config.yaml
n_layer: 9
n_head: 5
n_kv_head: 1
head_dim: 64
norm: "rmsnorm"
positions: "rope"
bias: "none"
tie_embeddings: false
init: "trunc"
warmup_steps: 111
steps: 4192
dataset: "wikipedia_en"
Each number is 128 + 32 x the weight over its row's rms, rounded and kept within 0 to 255. Layers, rows and columns count from 0. Numbers have three digits each. The size before them is the row's rms in percent of the matrix's.

# gate: layer 5 MLP gate, 832x320, rms 0.128, rows 289-343, columns 0-79
# up: layer 5 MLP up, 832x320, rms 0.135, rows 289-342, columns 0-79
# down: layer 5 MLP down (transposed), 832x320, rms 0.125, rows 289-342, columns 0-79
gate289 097:161080085172149180097115110148127194139164165151149099083114186102107105155117051112120168158124158119145104160154138164123123106112118136109112123091066090115146129128101104155140129084146131153043160113161092073096178057105135156093171092
up289 100:099146116107091121100114113129155061097087096123125098085117072153148163114095117112099073083149141119050123086165088151106125108137097142117113142128148186129114070108204115130152127190165109165150171078124051130118116228135114120136140151
down289 095:131163110101133120163134124153094086164166129154087163129178128084117115138125114143108159069102073130157129153100138141127117148099089117225133119143116090035177116135099053110099166178111074136136102172113169141107167119138140125110148113
gate290 099:110138078161124081146066104110138113173122131169112099079096106173124164084127088107137109118097168087082135142138050068152145105142106119129210102111140103165115155156129100163098139152088143094100182189092160153146140171128183138168161159
up290 102:143141188082154140105131093123164131097117082077072131111164083193159081108085123127159125122162122103109156097172108112169131174148099108119115104096156126151112112100113184097160158091092142118091136128141153124125102163143189149164133116
down290 099:139170179127148123137099049161195080100159171126089133073190131186152119117101147101082129137180193104145115170103188106099133212137176049136176101135126079173121118171143062148113117114117112160104107062091130121143110142120088102147106110
gate291 100:095099162079139203077130120124114103154093081065134175117112131141142116201190086199133096124084098135090080167140140179094109122146142099133125161148121110122137131139118127166120161128142143115156131165115129056166189079111140144164138099
up291 101:056109146140073103171096060081116127115158078119176105106160099122106165154132136084126141114124111091106130159169124177089099142123098120116081058090136139069119154062123158087133126110125162119087169138187107123106164088168159053087144081
down291 092:179128137130091137085128108121131134141098163129131145124110127147080119147122049099090129106104160174174069054194145150069125083137128137126112172112138161156127077117075115147164155117088115111142078146183122194152155164171093152146073108
gate292 097:106100108115093157128143105134180060136111151169133145108140125106145054108084171177113119133120102146111137108112103144143166076115151095168121168108136122102110055091158114128089143159081126128094133079153144103076165105168093110129158099
up292 098:147161069160147129142176131119136127162115114159166135111176082113126185095095138124115151156072114179179117133166154138112040117093172114175124137174144120245151165075090160169171052126183196141154106160127132122104136162105154138126112124
down292 102:130150110134153160146151186137156104133100118089127096112130132079123117147129150126115147134083134135132135101140118156128186079079142139149071117129103132111100096146120058165159138183188157163138127132144165122143083124082116205149162126
gate293 103:076141061159157153110119128144143084162141142087125111144134103156090100163181100136093138154050147087081153101118092155162154097100136138168145104107167138098093134177126076127125161107164116093199052186110064104090157094137099105155122140
up293 102:086182137102123177124105116124143130100116117074138129123161087096148108134179222114122151129139121078093121165154161184142076122158090078055084124111096126130065078155100074145175148101173111175132129129218129107147131108118078101143101191
down293 095:133107143207067153125108124144120097114119085139084149108126150128151110155117142118149149156132136116120098152148150117117138165149100154127141145115124060168115075132080137123088066166080140149163168064157149192162107098170140184107052078
gate294 098:163160168112165106061178080117160107115152142125188121157129135141117119091093098101092138104065133157171176171137130113106126163124134068127101118126182149092124162161143104065150147143077100194154129141128128127073124117100099182106175190
up294 103:135144141173143169195126137139057179185186132122154123152107165169124136125118067152165116129101190126127176076189151114112094128151161074087153101146087103131165135050117177171193127140153100120152137161078130124162068149082152145144146101
down294 105:102147168088139160112144167096135144103117166133117149157166064091165197125127085170181136101039161117077194132128108189140170072090163087164107141072191193178140216151121128138141141142119137119145140110129167151085141137088146167145138132
gate295 095:162201135120086141067085053143115096073136158040165164096105080133127146164111115159117124124118106097152102183123118125082170164116175107163157131102145087111095143103121163169136074090104127140140121125155167068154099084132109112119111157
up295 106:131212186191128143088180143133222136133119098172086149129094122089176125148117126137111152179113101116120104052150143141149124119125115124111097128130146125169141125152053140127152151090154160195165135127140148110112110167111145104093065089
down295 099:105090089159164118174156094143140130111116162108126146119148170133154144125173101177185073147129172135095150216201088139114119109144036187104217116092222119154120124128101161151115154148142156064142147068070129110126163128106205172122081155
gate296 091:103131144148100131168106168108114163144130133143126156129128163086103076128068190103125135166048113146095094075126118146127114169108161144196134143071140117110128055135155171108156138162136138101202124092108136102061127105123120083056141112
up296 093:153142124172087114132128195033127121188117101125113145155127094163057113136074176125061122155086089133146130021067107113118095155117121134128092167112155101119205138096061149131122137160142115038127119096141089135131157164175114092122186126
down296 093:121163129129148130167116194144149121135104201109143138126186120171160148120155115118146164075111109080124163141122164164076106117138097139123097105127127194119120164134144099141133128103115145121135132119124149117133070091182085136130100135
gate297 091:144150146140132156144110087169159062131119118097124144123141098143114122124048179144093153129065044125092095147110096119146198175098088149102148143139098077136107180122073142086198152104104142170115162140131162060185151164055101123087107129
up297 095:087100109115114139134158102146175117107141122107162132164123068067122116180101148147153130118139074072121107131113112124112086079115044169082062102068128117079096158145129146127153161073091132166156088099157127150154141134098156074163117138
down297 099:177114163192115139154097061209127107122134165090137123188157157135110088115164130118080237141166125123081094159082144148109161203165129160136092100155078114138079146108131195132134109143103100145062184127106147108106211135129136193090128145
gate298 098:109069159136141173135128125046081115110167091140153135104143119089097103098136113097168110082130109092088164186173075034130067082139111125147144106107090194123183121133102176140187143101164145105134101099081057132120110174096102123120150128
up298 099:116116126099148104140041108108133097176127184099165157101115141160169135097155192171117088137103151133172114057095120139048114128173130132125107088167168128148113134123193157099132119094134120103101132168188162109091113058111096095159113195
down298 105:150123149095135111123133046142102105089140102147108121166134146074171154127102180114107055110160116112156124083108196137083140113142133136113114050144090141098123123119124113173150124125163136148138125095103157129131136158120081126087153153
gate299 097:198112128117126125103153164195149100072180126171155111119108195136145122139125108143206126063126135089125149122079149116077126081151109130097109111147129131109105125108198133130190134148152132115118157118136112098128147165136127202101079162
up299 097:138131145115204106091169176139108086171163165059194190164104107105091128150105177127152092151163170050139153104157100143073107164158117108099149159094128147157141130139142175159121108103171120158154166125176071115142142149148112102095109132
down299 101:103107103099126094147081121193149157132115116166115169130079153148084058126164174161089178119171084119149157134159128200117166130085120166140163119145112106154111094084129139113125065106172084170097109173128099098137178122177095127176091139
gate300 101:212153111081129125129077153125086070118162189118116100164140104111142098103102141127174144178101167107091074168129139118067097072140148138113113172113118083119152127174083102105106078140149119130137170046164142156065128133098162146165143110
up300 102:113101125146102078158164099099122119168134077149061122085101190189176143144138117134174160141189182090135152116141107092096170170171171161112116103145132087181088182117092134122138201127171115164137120156140141137103102105069131151129143097
down300 100:117137116091131224144171124094134176083168144082127146095180129129139148117142095162097131149161135112184153108158079122152089146152115121136166120148130152150130095128123181095093112130146122130086091119112119142080127163165138148134128117
gate301 103:180157127077129131189081066086087087060168059147116120151161085162109090143122114095128159165147108146160153131159135110097124113103076140125096115176139107175109164093156116143121069152086125080111176115140104105133207136169114124133152116
up301 105:174159116122128095124123116190120153092145211102104085103068115120116108188167094118141114204139093133083139112161176154159145115147151086138109144124150071088092095147195120167140115147118139107100073119160155127125142101069106134109117147
down301 103:223148135161142130174116131159041119119082068150144109132099182193101159129151094142138156109147113107081104175141154129140139145099128126131123114108124101072152128091126091122083107114127107070128181133118109085113223148120101101096113121
gate302 109:134110135108213045129115087136105137123138091115136168145121132178140091130119106120143110110103112146146029096104097144105132157095089085136053156069133031162084102114134131141090179224149072134147104161128194112108143164145142116102121142
up302 100:122133126102155082132067155089137100097155081159173215154135133169084092144053138119088094170159146143156129124123134111047191120097154162166122108144123126122142079151048141131149154161127089076154112123107213086091159108118102120147113092
down302 104:125155080141130138078135169126153118069128135085135168100195122067133149131116138114156144081089079145144098093137090137139140068141140115095092105146172099168062129073119147195131211112138173135129098141118155166123146129142127143113110183
gate303 107:089127151138149119149155127131144126167131114133141194155132110087146120072101124159110144064116103137132110158123089097118162114118141130111208096125149099156178197127140135125092123058151080151152201168129190144143132097089144148160074116
up303 103:138148081128142142096171098140117093174134114154131122172151086109124213181145135090145060131139114110073106080149114150167095163103155126172095109132108159209162171135144079162107138126180170136205130104144135159110083065123153176157155121
down303 103:132094138097183121118155057181144051098090107109111125102118154104097095147087167110118117132217142116135118149159148072141193144136090083149131158125132116093143123097088143097145177113156106149147062144129096118213176143086126079153143140
gate304 103:141218148124162134122098101088113129083120144167162103131083092168114075142120111137060122149125154124156092102152127158120184099151107081164134093184160164151121177132118135192154144133161186110154201168158140152160180134170123150135153114
up304 098:152134076144108116121137151123128139210100101096048110147159143076151132168100119108163153099154090124135098070168136129111072175128151126106129163095140123073083143138172171109172101145158088099139088135134138105119135095169066114113107149
down304 092:162112170143123142093173069168152153143156201108110155099126102136131107069105149160142087116165119128082167167065128109138095129129142176118125246099139109141107144113070131105184177106147091157162087193043087174056161124083118110075125153
gate305 104:071139138146204116033122155165115137136168193140134079124136074119187138174147119101131129094094144059120113068127136172090163117147160129138194152131092162132106102152131096178126142160082163113143164146156116185116141136154120109093107104
up305 098:167194126054134139157107216138082105163097122157155142080141104083146136097090140146141138126162123085145054084107155106157135158126130135077116121204127149171200143129125138103166132146161157111088084103148092087141171144146097135137152138
down305 101:111127122202114129099110152107134161159143098132135107130121114120091109130109151158118147106134137074091154109135168153132129118198116167107155193150136112095110110110103108101091134169104144158065178152071148187076139139185109078172190134
gate306 086:104160159091122109139113142143141180112154090142139122170094144189026135122116189185169105096155090129160122095106102096131126175126122079103100169176104146106131200160090111118186137119136136123075107119165052145182085161138098094137137131
up306 097:084140147069129122151083133142146178123142107136141112146082139188053129133132155186172124101165092133164137096109098105145141181104086086085091154176115140102105223134090074127176141135135118137059101111181023145195101135157112108149099140
down306 089:145134130186143139153190103216125099111134101120070127097151095136122116125124107114071140149127197077089138128136149124102135115136134063127154111142139145177142104123115129173117146114109120134119167117086178092092153170161109206088140131
gate307 100:126040151109089142149144129117077130141159121156129146160093157133143092098118108105091113125125127172134148105142110132133120109094107138107109165146133182130102161161105184159135129138177146187146169163065114162100163112112120160076170112
up307 095:126157092109081174206158138081130172130116160086136162140076161175108066115145118129152196159163117187126105066120144139081074128187151162087095143150139126161182112155065152110123156107079092162076122139075131109147111087154118167074118172
down307 093:113138132134133144054094126197119193102179145143127107133094111081093146138125084132138058152109130085093087131145144137115131101107183124128144037207138140113124120101145137117126154124114139128166133081164193164181146171152109137194091115
gate308 094:104123095103126088046071103116135111118183156103172120133186126139170099117095093121104103182139162120176049190112144144153128094139099133158146127123108090085035130122098128131114129124110121156167117154105099103147142141120136127101159118
up308 098:114147158167100169092085147101084112112181173157166116163136081117147194069124115150120165057126149162094133125135145128133107192158119104077169110245093133144127083123152102119123101169104157094126118154106126149122185145137103139090110184
down308 098:155163139188116187108131127187113186147123131104142078111168091168100104188109185132131108164146130119149124156082109128126131133075142130086078135113090165079097083110106139114174160150162113137159119099146192122086160169181165121115090115
gate309 098:076152145179147152190143200137094111153178098190086160201159139124135113142109160147175083185149111141124108111098093114150142105129108165111100056176100109151142101129095176079122122086129128082161139142143115100090093132154108158135136137
up309 097:090082131114121115123201109110158127081164158127129108119169188108130071144109173121160132107091079146071119120137108054145157120135151132109136102155186102124146157124132159163103138099128175115138116134084095134090122135103135165132136160
down309 095:123145104139106100092097150073151103164150088092115150114107103107096061138174133152148160089153172064165105114159113125079144103146134092125121153155128205092142087109123155193112138114120079142114126211150116169154145123128134093136149141
gate310 101:132134091122107070159127115201163118149193142102147118120096133114152164183151078136108096086088100151104165175108126139048150083162170086102147108176151112125164085154085148074127110131091061138160128132187129123136183102112083172126096158
up310 101:172162106158158151156119174150104077160092136136159153133137158095168134090105116127125136147117158098095133140149138144125083086118093169075120087114139116125169140078112128111139103091116136103173138130162139109111193129131096107106092082
down310 093:108065125110146169101119090143108152102138163136114158126091182153194179119121142144170094124117150116164207165117123166130147193162125091117090091095172130158105136162186030185097076098153114137170123115180087101115127161126135135071092160
gate311 100:147086135113150102118192118094121092124134107174135120182179087160164140095118111104140137177074220149137071077127116177111117166108104076135075170174070135095094068152168111093120113143123145079126085143152123134142140092135088116084140103
up311 110:137170147138162118081155152125126128090161127128147159172101163122178134165151170113126197140086086125044173111131107103096118117114132120150086108128186136142073147176177140157158097080127073157143143145112148048176135148097134150143138143
down311 101:153157065150127157151130115148075131124095106142112091087155138162127089133120148154145178127154105135113176135144149119115173137128131113119154128073093131134135082097116114204076132153113131053111126163113126152088100135128170149125180118
gate312 101:115149161103096145120138104085136097140154091159147134125158145122167179130059120179157111119104127087114134116111125106140108130078112096132169125112128136103168122144083133063145129169136183126170115105098096079149178167122144181172102148
up312 096:091116112125103071137083116102070121114102126108120159109144107113153142125131131056091119144138081143076128110187079161106156106184165131089155111107167123181097058078122137139074090143140110149158103100185190107101145127110105102120148136
down312 104:164077189113151071142066154101131135166142145161135145162095161114184134117098105150181119138101156147128150162152074098141147111103143144088108098124131090119166163093122190190113111179105104130103103140164113115163163139115097136120109127
gate313 107:198151138158122142109108154145145104120140080048129142101049103148168167140113146128163122160125140187137122110154136120180099127132112154126118097145104104107111136149142084103147134112094090198104160112130178071147136118118150178116120115
up313 103:110119117139129180118116108130106029177115134134127126160047147109099094081173120101113117172063161152118111191118075112080089129182072133118095077137148112132156148125118028102086134133107181133108128119099096159076145201099104184142149145
down313 110:106074132179154136137082113171067074149140152176144119099058105092123096120133069138072134151135103140138145122105109130160127133134163124165115112152102046136124147111128149145123130178150167137110176147130134099150153193111133135182150165
gate314 106:162170110081088160117162110141079111145099196094109132080113124139129053129106091100138138169093128109104128095146137135147119130139165070122141133113070119111131127145128077169102120112107160140134122140129122170143057133086138185167127101
up314 098:214135171107179154181144120133190127194103108135155112173148083109122136110169167128137182117153105106152089101104102157081117124132135152124103164138107137167149154172103118152063165137102115134087155123121095111090156139130112121098156164
down314 093:091122135127107127162110123168146175162112075135162142165140124144167162132115112139078165107129175143119115121102105072143202168123134159130129119138127177180120173112067136112177138162142114139104162123120166119155141132070136083043145137
gate315 103:151088141118122171179126153208134176174112150116148135125121105060167133140138138098139102152163123115113151071128173133187171116134141120092125189146109116141133122221158169085082130136106098114102097151159152183091109147107121154094186069
up315 097:142093139078092117137113176119146059171100142119125125110114164189177082136162149128166115126143152140111154090088076147097133127167159124167126076128080100143122114099133082119160117140131127091135101140145096137125125075142169115120133164
down315 101:089138193147174127121154138128136130165136107161127064145132160172038091146104105183120132111159134139044076098189115085133126159150139154153133165153123159106142133047184135102126091132097100148124156099148195117156094132136104183132076167
gate316 095:131111063117099107194106119191122108100118162170152135123080201187122088157124101176106138113137143121196105117170112088162126183183131153115106124087097152122149135119155122169080152163110093056153105137172094127140201121100102138169113067
up316 097:095119140122132081141117105119120139145140152171133176183138116180121115104178162172135117109169060085173112096161145136166058103118122177143148156108106132145092092109128198055118110093111064103110108133141141040109138185148145080145115171
down316 096:040179139172113197113126128172130053037091130042139128076112124162143124125135095202078148091134198192119092107087151139129189159128169098116112145114108097137139109118112092107103123093062166131125097155147142163186142115134091084068157105
gate317 095:130106097063162112138140151114177120068110061107154113129162107101122145157188124129209115177139186198104097120088184132104172159138157123078107133125141070176133164072137105132093121161204116076089109140121138096114140143132141080108113163
up317 101:107168126134149142104162078159055127156108165093150159169093111124137093141079087097153148123128134103124133085162077114116094135128121071163145175104111147097099115153130113146131074101089170149130117145139106102197155163172103101112136091
down317 098:179163108114184152108112108068128172102186146144155150129120167090185148150091081163128164126170099139169171158104187140138118142143162098153105066061153126141106128174128156115151158068161110096132084095124168145102107100132196145132118121
gate318 097:102167049123089100159120090117108096074100125108142113122207151087125085104192101128176101105111108149118125080099124129120175075087141163113073123122166162107129131177119120128138194141124093115087061114172145132121118139163083081125163197
up318 101:133119072183112165125093160152079183139080130162056105118114103176118147165159124153124141114168115167176205070127142112132151089181138152049086160155167160084143159133157127114044111103115112169136128148173107153128162162115116063109115128
down318 097:137140131114088111109098130103078124176093159105166123128083081199100080121176190158155120099185110145114112151118147104159109087075154154084132151111118135126159163086149116132087089083104089131113142083143100114170128076121184059196181163
gate319 105:130160090173080134133097117127117171137063112112114110145110113109188121136094168140127096145109117058081190077104089141094145172190169090116121157110150151096091115116127107173089171148210140130141154165155159171121108144147130111095075127
up319 100:106121091159191112090055109116081156082057094133149121096145141148179146126126173100066117108168132125168138144102106149122184121114202098073146086086114124096079081096135140109159096097080184122174127178128107125112168167158076130092128139
down319 102:157090127116186153191151145071131135131159129145139167155083098136112179211130131157155119108090103121136122108137112121132102126118154065168113174124107139130154145108164159130054099092096126145192119126165051115147110194200200122096125156
gate320 099:146120115112113124069135085098069079128142108133142088150159126142153148112111110185081125131137078071128175121116152110095105127162092104104181114070225125131153117101174177082145183186127131111143110120112157122150115153098108117094094154
up320 095:101139133143137162129139172160109132107131120175133134082123140091113139142073101140124183135104091117132118133165138139087154182114121142075124177113120100135130097137086124168141140124171064148154135125131103111101096092177165102166110085
down320 100:132155130077185106133184100109118076129156105139113152121145152113119091112170174112126116136170124123173086117104161144199142150103147162107159173138198182167123059152102095127172144108164113141144162106152069091157147056065190129184123199
gate321 096:105162154123159134126117067125148028109107061134144036116109104141146136144144098169158086165095084113128174117158118086132146129103171166052111095115118076125170135133089151100155165037087148148100128111161141095154106106091111131101145132
up321 094:105146104143127129134185088132145112095135128101145144083193161104114151161163152144130167121149169143181211087149148110101188166107162086151091087097116142120058119077109052104120124132143047149132106138066065156157068171133153160104146107
down321 096:137130140146088113150212118128135135171155090109153107158155142080100150085145124134140151137120093119125074161142135100163136147127144145154101088161065133128117066139145059137143104137094102131170137104134113175123171079090108132221139151
gate322 098:138102147158114148126095154112093150092136114102122154148160159143161156120100157097107084172122077055125170076124139086119117157077122107117145121159154116116192045134094108128143116143143106132171148150132109090088211148140124119108104049
up322 095:102128121174092183181101130113131126133141166121088176133136146166124100130117162111128141144102100088114101122134116129065194116098118122127151160200092101106114130112113139100143127091118098150100077108122010128050108094132138115155158160
down322 101:126187153095138099163146112075174109092088124124128139138130147124128104106099188173123092147095124108145129097108147064107150117116128076024113111131191120152222119122149099090101175152107184117111144194138107115135091116162132120148067145
gate323 105:077112066121128102152131136123114058138140080084126121154141094112106141061151150113135119188168099162120126129136111103154140082063140140133121186197115154179145074121117140099111066167185164138128107161105111133132085145169109103141160146
up323 104:153120096076129092112136094148147151188066107161115136181108205117117142104160127155106150147112111071084153124141139146083110077175122109122163099176142129105145097105120160137109149139091122177117160148095140133103046129128119111127132167
down323 103:134102146124094127137119120171128106087113143152168160112129102119089144083086081148131139129136149162125099133152118141138128135132151165168106112120131110117035066074132131076103151093163098125098097132105165128124088132205120056153120121
gate324 099:139140127149162102126138084120167111108111104107148052064141145089153071090150141117113152120160106129138114249121089165147104116074141148117093106129133123159095170162087161160104101143108107143114092168124101183105185109197100090145124124
up324 103:137154119145148165125085143163140094083161134106118122105151111130157200164111119101188130107113092147121107148203081117143142181170132156064142123174100164147149134137139116148159119080140110081127145159126133172124136155109152109076124148
down324 097:068130116090170118153138025170144172164171124202111120113136137136129092198075169140137138117141108053068144132125114100140123088148140129067096145117184101165137179130115146125155128153181038093134130089099134135129114121168093111149089147
gate325 104:118106148107161126172092146121115142178156097172072133172142131158102120187144091089136101101147141107062162136157117151100197125124146132079138109062103118140142177165110117143067160035096109097150108173143147075179110203094115133131154067
up325 101:122160114080114105116125084207144121123133094129066129118092090147083083204099077106111052170048106188111182154165154133110141172156115195115103167160162154132057135130143089152099111147106111084137112082140194164108050169165106087154116104
down325 104:111170138117160101115130090124140169077145074155142147157133070149151095136142161094141164141093118125096132167080125150093089110082097139121135194098111111156089109113164082214121117095114115116109097176124169152077145081129127132113120080
gate326 095:128142168138162161149124094152135176131122137079098149123141066146105072138111166103187109183084099129108138152118104111159173096166087194105128116123184128101091072069129129146115099166176168086125132070142106143162105192147131165196155147
up326 103:108104070128097139049139100140177100106160103182112170091079146107162145178124097137081076108133149107101098162073146120145082121138105083121065117103084133181149109119106131125075082076071140106105116148129122113131119089127130083048111125
down326 098:168196090170036085085183123124109179158072180125134124125136111139108172094169108159135082041089100142090138157140059167111111075106102140132111156099103160102134071136078116149130120175106130119165092122151139139090105178133135167104109141
gate327 105:183117160130147130093175134081156174126134119165157072131133092113149155109079198176124127068062192148138109160153092172162087097181156160154129099161131107157137070160150101188163143162145123100133170157138187123056138070103080124139153124
up327 104:115143151126107173164185133127126096150149124103158152122139114091094121068090122115193136151133124137220103129106192070124117107118131095124123158123140120128124122110165090094128153165110102147079138100099097121107111120072147090126119188
down327 099:174115116182095119131072115189164121120076137089130143065093153129127113122105131126162132193164097070129115137152159152085227110133134157153129128114139122137142184163139129105179089125108162094123109149108155132154054129095162138131129162
gate328 096:147123154110160123172138092088169129176134097132141101153141146123102112140117113125177125157123153172163137158175186093174111203086109136113144110096113183179103133132130142125134068087162098127122117131169126123161089188087099095090143134
up328 105:123122139124164169141128124112168142113035149111194156060067163154121085092116098127162166127068140175123129107178098111133104192175082147152146062168090122153132110127179135106082116132196095130083135142106157140172171173102128160160127101
down328 104:139055192097130148174081141137158111139149136088064192158079129124150093090161121083098128165139165064070116103140108124109129158105107170110126101146093127182067101088124124218123150133115129147133136158098122122156113131099050156120086117
gate329 104:099127157134109106110131114107100117101072122122085140185182140126134158118114130110125184127180099133082090166132081162134122139173106096065073136077143158129154141066163121149060071085096131140129148054104159128115145134103102102115169139
up329 108:122138082094077154174135130100107125166131119104094123129176106116124138127110166149170114126059149115181147089124137111121204098107183157103168116196108105138123086188145117156182153113172173117067166172139151173143089121100161115172108109
down329 101:189091106111174130135108167140078106080154143117118152093114123088141092078150126133080150100183105068121144093133108109127149138102058154087144120075111139075186103100080090091170111203028120114167064124163147098114128165115109131171098076
gate330 098:151126131074127132146128137165119095152112108084164107149178106120176147150091109166102101083123108145112102161149115100098167088092145110134142142189119141130109150133138131155095154084127098149105132118120086089103072137119161090139104150
up330 101:124097156119141170189149097138157112167086122159093146109145077170115065098106063088169145160068162132101130102100156069161156122139119117130118126146130163094160117130126164130152164099145116124126123096089134167096134174124124126129149141
down330 101:129131170215102125168069097163108110090128133092140159095104103156181102121125125074123119101162113091113119115186094160100108079117153191101159153104111105093064200148159112117170109076158123143137204138112201112186100142162148131133137135
gate331 102:134157126123105070100106083190140155112186123116074130115093143119133161115144106153144133104110123093057119121129157146092118152146099127108142096195114127119095139121122114123139108176153085108150073062109194170131152186137199113098091113
up331 106:137088140132151137107152144113120105110133108135103159162124139127119149102151175129150095134114128103174127152080162106101076118129158092129165099146167167077112119109159138101103086168087092058114101144120174159158119184114126145081132092
down331 100:156084190096219136114202095088080120130107147115129147101120139179125148106143137143155167105187222129168125114114127096070095116128149174152101084136075150128145160116144085084149085180107144067141191167126119137108087123159157112125159117
gate332 102:135117124163132129146108115197141109166110136124088082182086116109154115137123184109147167089137096191102147109142154143164116068158099097105133149119125112152095171111137078131124125100178073121143142095126104124155067145091101177106155128
up332 095:119120149150161144151127050116099119113113140106100153132134169139123116121078103066129176152126178130074111090049126108177108129124134145196107135089213133078127113141102163121118127126065065143134081137120142121224119111133108129088105165
down332 098:121103158086109127119142144104084086131140065127159124143110080113137088091140071137106144088156152113170160073082133155085107170143140116110129118139155071140144104122103173199121112163111122067119124121143158105109139149161043106083145218
gate333 106:151153123163171137142087129132092174155125144114128102163176128105150209136095190104088185101119110098104154142087100054164117094161083138109096105102134134152101108180101180125099081107111143109162168103122143091168100084154094145127108157
up333 107:082127109131111163163114122122113144209114082138132089169109153091117150122131177146108111099149148043124124160122147093122117117071094177119114113199107116152152120167133174132139075129125141153105146099113184144153114143163141151099111196
down333 100:117136101147160134118164175115154102136135170114138116146159144144173169087167130133160134147196169112159176111123110086094109153143102164158139106125171133172154149157118153107047108163085095058156160097174069177102116130142070117159129066
gate334 107:124075137073112142153154113065142135099143081121181135117119202154132116115137111108108147149145173163124086085162125145125148100094126131108123183153122103086136141109145134106109131059097107097114120159151119070097086116178065106122113105
up334 101:105123198093109167137133105086146101132094132120109166140153195158183159063135146112133107126130152141173106134112166140131125126095131114121149146154092138098174087171153108159145126087184117111121109164125147146169128164129146102148105086
down334 101:133146202189170150123163115167124095179138135095127119123146182128117124118146056062109133111165110146140123205065053125079105165178168073121136159147110077119096110132197168184165132104121136188114155164148154160117103091172033154107147103
gate335 094:152124164119116170155141128108168126142111130166123101145118150127150128119088178131184089205131165107084102153131153092169081133160067126065176119181075123101098137096065189101160129114102149184136147079166102086054093155138137134137123135
up335 091:087052134094081040090124061141132125085107173129128115103123122136133169130151153100095090147157156163134130107175089113135175115129116104112181060053132123103094170165099099089077151158120101125096093090147091152100123113107087097185120137
down335 094:102115171133125162151142122089155145128187133195118104158179077168154125070128130165129096123141155185149149080089158164122127166083131133078157148130114072071086092099127098127095138104104161112188121167152079168188122154148125135175160107
gate336 097:165138109165155129151049101213115166130137147090137144133106148124117086146137079143111178177109165174078106086124177182096144147184136145164089103075161112089158186071130147064129114097123153068056168146135171153088174122122078193139098173
up336 101:133122066087120199146138155109118108100158120112092165102152085117106109120178076149103140137113137098159164070164097144138170133138115150142143185093144134169112142133115127065158186120097077166099054095190080170143135093104118172104103165
down336 096:125087155110158100185137150159172112108084182115163081117130081132127167132122145093139133103149193163063159092063156134129136143110092188082148149144119126119144156108145140183100152179130102129185205130090100113137124134174123079154178148
gate337 104:136117151091165101174178063141097080132145098116072116203108147138108115079105116090108133157111148233102143126170135148116164129163120091115111118160132128105122125183110130102118127150115162092168159179114039149181103171164150172158177149
up337 104:138187106081158182087097122097106106096067070145130099158098061058109148159128083109097138124152137203149156154123081146116168075119088089169065080137047145180170090096109193148103136131091048116125156161176097128133098168102143159152129094
down337 100:168084116161086108139111120129089122094141173124098088148171123137177124155126129108090070104135153131162154140111134115158117119103156099096124129119136074140128109152165136197111176143161102153138108093099110193120131092184133114137084199
gate338 095:095170201150111117147112125100085199159139137088106099095129129141140158129109143087132214123147117140134112094086096130120145103149080174106159155184163166135135084124116098141085175125128128156148176155140074115154126086146142066105108103
up338 096:176141135068141069144154105090168151137096073152074175171143151146141097205099136092161217110090111111171154107085104144114137126079032149140094071120129150120136118120084114135059089034115109037102114134142146114141103110116128176139151147
down338 099:071171156075093125143144174156097120121092109120141153111151118126105099128128102188129121119116107162166116082114141172135180181173084146148163148120087128142161096110094120125105105121141141117146081144083191105131137128161163096178150103
gate339 099:132119148121066110136103097100123141168127160159164143092135159104088148122132082134102131121130139075172122106137100128111110097117098124111096141158113099144172139105137097095117120172125175077123114144095132054202136125162135161127090112
up339 093:129125113113124069123114198097189145137141107167128148115098158128137141130118114164143115104099127137110123166082147080163087128098101183106120130120112088172128079131090090120160104107152070131126121159134182172113121088138144159161077218
down339 093:186117090153136147125127101127140125144114102158138150201127163161155128112164141122173146214140142064198114141117106139099168120104146134125157131165126129102087142162119177138131117138123107118146167152095181122153024171126211120142159106
gate340 102:062146126116108197151133165171152159091074141133082137129194138208119143147117127098155169098161087151160123116142095082123109106071129181219075139119119176158131091106124172130104120080151135165168126124109150139140101129122130176071080116
up340 106:118145068162091125117101089142062145133070099131102089129135199174135110127138135154154120149123128135161173113099117032119079138088145094134128144135126170070104149123123195073148167152118123139109070109124117163140104105160138082145125152
down340 104:109153152167139086091162164091143147139131107081093111137170134074213140069178094176114098114139083176136170136103072184127118126129117093112079097120140135143109115076091085085113121142133168100119141142109080080092146146161131118118093105
gate341 103:161155140135151147160083195169138086084138062091114161119087139083110090158138164113137083083107164164085099091132160126071108152143110122128120111085135138180074130110095147200190154107145153102148118140157113101091160107164142131149149120
up341 100:129100115104143176074089157144132097126092099146114141114119112117141126173161112108178069082160177142119154153135145102157088117184083178082114106120101110081116172086162073168151158115132109116128098143118135144080133114088165113183173069
down341 099:126143060165091111118133109117174117166095117126151126120135147138128127179147160145151176089106094089164144147157087119135124118121105108170106099062153164135117154128110116157136170150167113128161132114100125115119132149080189202111106135
gate342 098:100160164116127111094161133126088134104116139118070103136100151147089113143163115100187128156159130077156105168055089189106127192171125124084064167190062112132166113101158086160128144130112141153105154098141162105132133192094186109107103128
up342 096:125170136165169122127106112202116099165108152057148107066084122089079094133100204149142151135120155116122108115096099063127147060161127140136153116123203086071124123137115160120105139119117137111103124188100116196145110119049092155161137117
down342 098:109119144070136118097112104157130152116103112201179158136135132089094136178119156089163141139140124171092154141152127142170104170182132119138146109158101145135139081075120118068131134123171139142103139193105141136142112153111074127092109078
gate343 098:110138137127086160158166086115091120108062086137072145213111064124098163127164137109207141094176130200183144120143135152150118174130123108079114149133136064110158153129125065103061106109110120066126165113118147117132159161117098179119212194